Part of a small language model's weights.
Training: a variant of SOAP for these matrices, 605M tokens.
Each number is 500 + 40 x the weight over its row's rms, rounded and kept within 0 to 999. Layers, rows and columns count from 0. Numbers have three digits each. The size before them is the row's rms in percent of the matrix's.

# layer 4 MLP up, 1024x256, rms 0.128, rows 952-1001, columns 64-127
109:477487503458514484489481491494508476513464530529491526507568543455460527521523488473515501485508517447480516524487433480458486515471549504438547501526506438433522478483547479486510498567520485
099:477490625526496487569408524500517503536467469529470622522477499475512519540530456515495428432544470504448434557457534535538544465484451458474455569531494477466535577566421420528500495540497506
100:484453492467447453489419491544415529459532597509517528519419495521468510498490509554491472513482479490493472518520502466510557526439421520483461474451509501549474537430524444481540525471525419
100:462555487456459555554504540498507521470499523514450483457523563453516532577527531536512446509499542526453440495447496523506571495573527495505506443523502472497510539516497528476467499566580485
093:528425478499504528527516402520479477593503465496519537485539551529418460560440467558519526504517495528461482420532536487562470444451478536504446489495526545487481550475488558504549407516579572
092:494559404534514519425524472559511538547484547591415480538512450417544460534494487505561553492504556551543496591511449488425522505465550473510500566532524467472445499478570484497501558470473490
099:506459531433432492514483462459482486460551537491449508523543497508534437511481522422545491530537533465502523511453448597566471484430561506461481524501515496492485581462473508567471514429521458
103:533474519467516479562492481443504543509469466474529561530438448499557464499502495499494498522487467527559498513457447500522534413475487466528565477554586493461466496470486477531473515508478576
088:459496506562494478470451482533450534587456539462488459542452466523513523529458377437512513433624510533541464508469545472516500510470458589477537510527480492540482521456531471533516537521550417
107:540424537468603576482499411455562438483551496467553527508498516521530556496508510452498453489462436456499529489475550555503547451477533512448499530520467477517545502584472511540467533519478478
100:469569555527423470410495438456535552467473500490442514511453479524503549480493517514478507439500510422514541479477564604518530460465526434554502504514542537540545564448480451525451444552449464
098:510555494515537466504517431535460444458569480515437467494552513509463557536530535519486545516448435536519477589509535532544504460512577526564484485491478534510515559545477575428552501484510514
096:530514528487591465491512489465447539545446492488563534511505540591427478428499452489481441557489486531513449543611566538462554553513579551518494490538497539531526524500615449473512483479487583
093:522466513496527484543460464625477524504490514496479507567577492473529502517520548508500413499535511463481483451538492593526478447458500518518532579486504548518515441503439443505520511435564542
105:531558470569531460529488538464500480525497515491478522551502485497509515503489473602470478531523573483463508517426511456452509613525501463529538470508533459495453561526505485483442483523509523
100:492437511549554357505484487450464498443525497462508426514464594466552479504450466561478479513476475587521475443543517507450515575494475488530511457542565589502468486545578420457506543519466546
099:513499441509499488553553498535585492467512516470415548410489482446472464530499497548519539527437488532516461433606456581463523505501496563490535490480447526473506392541479406459526420543483571
095:495481503545504541435499524502494534496510520456499428494532502557463502501536548502541542477530465516560455446420597572491531487467534561506497454445487468493503506416513514485487539513495547
093:453483482508536469550508525466452495489527549485473543502532451494422513545477531495469468561622464445448563487497439600523507483416507528589464455461486480500476568499504499421490509448448428
094:463490538526556459564526525523527468525533507480430538534544541445485512505550517501495581506539477508542561475451507507540507458508499527478495579517503486502561491529489449521521444470481522
097:498461433542502456513459517518483512408494480453637454498510518506562622503531509507527472501481412536575532474437549502471459427516474491481448560493479521495490523516522495501469508480475444
099:531491539454512520500489555511428482556452461601539506471574463518498479456481519495464478461533456490575488579510474468514467479465504547456488512505536543491523466538535522519507505412540546
094:470578541519527507543460443506444472492458502473489537551519508500485500387460567481447429402528511534455489505553500501525455541459474473446533482545457492541520551459495521461528531545541603
099:484504572469518496509484551544501562414513516527493520479507549503467439487464477527490447485513489510514546497508478506512517527420477484457465480510533495519472509486492520376510532527513460
099:478533460470508482508559454517568568491498530558561492537510514444521480462491516513459454422490636493557551544531471490531500491479471489516511518510501541437482505544493487536495516510474509
110:439484511410592569520487562505510503509484470485475501502500495509538514488465455499512553560479499471601459488454517527456558529465491511475489557409521452475425523498508444423523442530426479
098:493514479487442503529531528530465423555564500538496486481533484491501477519499555478476547484601501472505488498510533530570521528481562573425391551511551487470500498562492539512466515502572481
098:579539528456525530585535531522520547554499511486523477515475481403535516450566480491548534496471493528495509626474447536465534533465509516469464441468531541466391510493529504522488521428554478
104:499480519555518495495488518439510456485447481502491534485550485517549514561505465570497437491480465499464486513442466504456538529518415614438544459433540571557560550523532497526447577486506440
091:503511509556516528448512497494393467619500500456493546508520498456491480522431482598496443555473491583441490455508473460447528482569545426507470482460564517511457464528474504560568596510454568
095:430468350543442474596447490448541492521461447479521563553439497524520495485525493496518579478484473512426450515553490517404530447478482508528490489557518545525492437506529491558503484483562458
106:485469509520476495473524468472526531485494531478541511472508531537523490565608525490430509451409503495494503524500490491548472517520491461490487446473536417513472550529538452490516547508551396
095:445527452497486435500495482474460486525503444480480538495527482492497503532521539460480459566555552494509511533429526523484467469487476474555508523463473409548502538458539490513596466495555440
106:459536497586539444535583454460479475515539460486482490510547575591444519467541440505540520505549487478521514543481556510494547487512476528485505423471402489525496538490487559606588492466535501
102:525526523505473512515496479468445491497532447512515507512482446527522489588452470487546553474563501551484495573511549460534509544518537579492497459501472522492466507504394421520405478484520455
084:466471408552489533484509554494513443551490545462471496479603549489528468482464518403482455531538493498496565511406490528575442517534504510504508444456530505521504471504482412546528473493534526
106:580488459451472442413519574487558464437452498529552401508465525539553571530533475463473537534507442479493513417453565522491514424535518473501473413508524583512545491520549502511504479485460450
108:534512470476542553464463473555502557466503451470418499497514527475462532469550537397495539495583464456500515573535515542545431498521485536508533589538508535485501490481488534502480553513469387
093:536528483469457480496429540517539435480464465471562589514500502526457538481473478554535509514406513393587480523466560505508509498478457560509498553462487484457468451501536504524484513486533431
095:491598549571425543515463519503444573544462451474509464591472519578496545488486546468544496439496502427397462458557511518534480511533517506515477524508541412501481415491470489542530498505523517
091:473461537435528480548500489551529565491455460507536554523527539431544442484527413491515444490528496401512526530501515478500490527539504527552484455439451540524539501442540454545554481489479492
101:458519445518512511447575531451516485449467540452468482583485526484457487457496535562563564502548440512600557502447517581431525544487498535527521483510462504482483492489490474535513554523499521
100:566391514509500523455499493477498472538466534538545460448544553490518505458483525504510555509477508515507413493565488531454522500480504512524488518442529528499450535427452424571542504500435447
107:519531490532546527521453478522526456463500538558478508484564593501541513488518543518468556544504519497568397450490538502471507481476416517479433545534497520485480507493467584534485508483542548
096:544487472492466478533475605464477413459457505470446478421523487519461529506425498491502551514488498428482471493564438499496468494553439490496495510480487505522505507510557537509522519550548554
099:468543502541529489415458427423489481495489457510512486548484541470508475561468534447546512505584425511433407509505424502478512465499481550512508576481493498501503479460491517462491516490498443
095:461527565398522528501500449516436496454498581526498526442522532483505478506520545487516433468450463421429455427565484543490525464485492445475504499503477487525490392549406479510420489506554498
094:487441566478425490508501537520542458510535523522513476511521507525461535492490412557483470487406566495494496553535506456437501510528502521530495447473498548481512461488562511453497501502567513
086:475498477505455504520538561490508507524456576483629541553520496502587451643468581527481465471443493548546527488520534574479489527504479525518480536490514538592540430492515420551459457465470507
103:567604485555510513424567540556433489483556442513516542550513506475507498507542548472539579430488510550481547475521519437508564468508509498396514460450525506501506490424526468513481432532532544
# layer 4 MLP down (transposed), 1024x256, rms 0.133, rows 952-1001, columns 64-127
108:502526454550448501557527536514524488523519557519472517484499396470619486494563530494494443477486535479491537495457516480482528593504544493476513466512434433436527524502496500428496473526497596
091:488534484445478495506469507483537542520550565437505505466561499595513512469402543522471531519553544499482462501517523465470504521570480545579513412491437525493468433556523483489527467544455484
102:559579526501535549578463551527484529565484359440485534474477489533495484503493509519531460481464541453448533535501538509507457507516452493506405565469523580501570449553518545449497450523451538
098:514497433531497502435503583518430466600563470490463492496429499561521472456433466466543592471484491568488542551563457495501486502465562459512495567529450508479467507483469453486498523502491567
093:508482485505514539456482514507453458477517522513462477485450507484553536485512537502474552466575459535472502501518506458522543493500524444471554494485512523521453515486516432464517487491515458
098:468512480399539493504563498622419516524524457492437556556512462487541444541504514487530537461525502512535483493530480504395594456481489461433465498560498513561521444582499476455445450525463522
108:488433583574491509503549533499497431526482506546458529475422429528549463461482542521524497462411484546476482486488498458470461500511491530497482516487502484509447455546479455490467546420500462
097:473479469458496470518503512489562562451473522461429565469529537546505540480478462471503488563451494481549516486548568440499524488563425411480492436507528524510496499517520485546524470521444463
085:542569460488539490464529471441528490481548438444509518494508533541462440470536585505442519573480462459541506574463559565510513453452546462444450532483517504470517525510453507506505482476484526
103:551473511506487522505506487371459493555514503513480520481546518694627445525597486488504482458515503433455502556462513540458495465534515530475548477465548455468564501423497545493514498482535453
096:488488481440610517507564506553531465446489520462525423483569442525512476521493445451556546522497491509532475463480500545485505430483528590408511509499471516582492491509524533534444551468495486
106:577524447521483501485505491465462503534541438391512502407532513476553549474522572530441477422468468483520486447487514505429482437553571486555534478459545474514447441509521569493466556456526465
096:464502467468485542432487503538431424564487484515477434470576502492484520496476565495501546485499537524508463443517476477515417457492509465522497551547507502460568551506492540518508555524523552
105:515559534454467453533478527455480518475481551459503446558488546520488469547475509504452536554497471468489488405482486561499498512483483462504485495456520526508388487502480506524518463515462483
105:475487518479527498512540513499518499518452460540450413516535480548534517536531500470515422407514511535513421482506478484535542455450467495573452522498436480549428515486456459499535565499511550
097:484532571454506591482537494521552514564417480557462508507492429437546513482513553482535459508492496463458525490465499477606466493480511474485532500497467488476487528492470559504523490438507451
099:458495530499496465544479502528488481547531516522564472553486471484489508506543571524540542539499431491471474520510492511468499526416476549433478433487521451534449513467501523490458520456521493
103:523513549483540482487554432502487461520445430509518469519522509550542463469529486456471393524480530565449468562558476546524514563485460510444518496551490483451458541590592393547557540465490491
099:464501468508499440512536503464532472501543525464468498469453569458495562529554460529425512432556525513441559497472438461541515451520500523448555461541508495584533487477516543525490420519520505
099:449560448503548519553576576496451501500479448524527423476493500465526483546531467421487512483483507614510488435515500500537451559534521506562469505451512474485521579439459498448526513457440509
101:478538474525497494519504485479490511459466485565450562559527472468488478451492491463466442563509420536483468580481479549499535531483507519519545474472484464516462475543448456456510457487564534
094:486527500433480505430502427540630516438540480486554544571421556566543484499499501519492473470504547535453565403505533524518597523557515487506444462464442506505479476498468476471449480535457498
108:530477515506455510511500520517531497580514518482523466544459439488516497539506417491478499563554452491411486523485539525533581504488522424493520419382478488460496454547494525498501461534483530
087:516464449547516493473513479430558446524529463497555466514478451528451572501520526518547486546545487586535471498524541476404502499516526490550482512507494459539471542463510487561515485465551517
099:510536540516572506532521584539546572549493467422422538492534482541483482467482468464537509503481578497418587446439420501502438520496536559550474496493517443467465467529441471509483489470496514
112:547488432445559496534456521524498470469536499496624527473494521517499469471533523476475446539448531514544543456468525466424513556533572457523518532503534505533498504512531474493432427519377536
103:461483454481528494467531491505510435523583547535444510444533529399537511457540515491535492446466521526480533479499435461460488528587448532477494531509462562548440379511523473510462469589520559
101:548543485516505571559459501516575506467517450484546461444532480587507482453500427470474588512522534543504489510555513497500482466492523459493559520542501483492536512518480599593567475525422523
109:508456521502434565557517516506550494510548442454528503583507526498448490495505497529519536531508485468522490494518497496472497484506524515514478516510578521419497481466517476489416527483573510
096:479502485494516483550474498422531504478522514531511520542483412534426553485605569423456556544585525430534553504444501570509431476488486515495511495488513484414514551483493517562445442519525478
089:575501660484519436445575414518549477471516535471486469469541503447492458514534522567458467549440481463524484474469526566559469491480526559455505456481499449430575541559503528426511592530485518
111:514448488507479521528572459468520550446435472533491572480538486596498594512497535479521497477456569409472449488505486511515492533507479506554492504467555520454459477430522573459552457558476493
094:544560489461462504515491522527506438463516579448530508475448514522591507537489567490472463463509535530523515513497452489510443478497488432478494432515506509502580501513502477456488466525439514
101:482446512544498510463492500512514449501473475514530434507531518486581501425486518535564455503456531473485468526500558460429467485516401463514471438440476545561442524498529509455530435580552524
090:544492501460515555481454578470505534495524393382489512518541558479490557462493501532533517563554498513433471513492560476441442527516445526506525462558522490518511502520544519489471484477419531
086:533539495417488490492485515542435555532446451505566449516458504433547523582427482523413447483538520506522514490462506477572519454418443426520503501532561538519533496521482527441475420528520468
104:438497495453479544528514466498456478549480567513458584523454467531511477497533506542464435479460527501451488557500530528474447528568533498427539597502492485492510477529446595540428587472565577
105:477524513487513447509458445455557478628478461495500553567546483524526436540477538528491472480502504577542528456560473544510471540460522445397534457555494440567490404533517536411492509479449558
094:469527521481550548478540479522414455522512570554418389523465492468546496509464545511518482513493552555475460480532523459487518481455460497502394486492393545539498547452445509476479454537404557
097:510500552538555482499482460480545479499497529516473536409492497483467507559472532501476551574422506519486492534440509544525486463534515509482518554500545439494454540471496499513521502509512462
096:460564440531506464485520515505498524511485528494418472553499492554502545502554572509509486441403521565464489531483530507561513598424455445464459544536522473496524487486459464422448468506538488
108:453550474470422528513510494519514453454529550537477505557473588512544506473510508497490455547503455529498482504457470545515493569541540560532495492522480521474501516451477487534509492530544528
096:434469582479503464486518534576438550466558444444487548489514475437493453487438520473491446473521534463502520566471493477525457526610504542490493489505482476535529429544526585469509439506548497
096:491548535470460505451538559503511506483509528491499429473519447475540497498533488487551497501484458500469498526518539494517535503498506506523531507472495471456471552487545428554460491501538492
089:456540458510554584538496447474501538542452493553500456522495502512528503512537513465498448478500535501536515468483460477506530480488541452529493514533468513543498444446454479477470509534470519
097:550518476500515557440430476480511518482521517489521500558488420500531495517479515454447530437450413498504560472545478537494611569488470503514539527502485462467553448462495526541509507481424520
102:535522477528492500455499605454495520536502467497540419495488528561519574385449477551525488499466469592492499554502447512553441449519445489423510491493545463407496514489517462498522517567538477
091:521481490517508572554588514512527461480512473451484488485497422528527433516506558480516542482535486494549501435432432557498509473470478494499425517530532468500446545494477521526500516506498505
075:459466548508464485525567470538453459480491466544478539494490531495447535413545422528522552547531447489413424503489556532506563519542561533549464451498450498516498514451570475471516446538464466
090:480464487453538513470525499463399508529459471520476451536527521501523483429462522562517518566450453567542521562482467562594535503516470473536510513501458493509551466459503513512468490400438513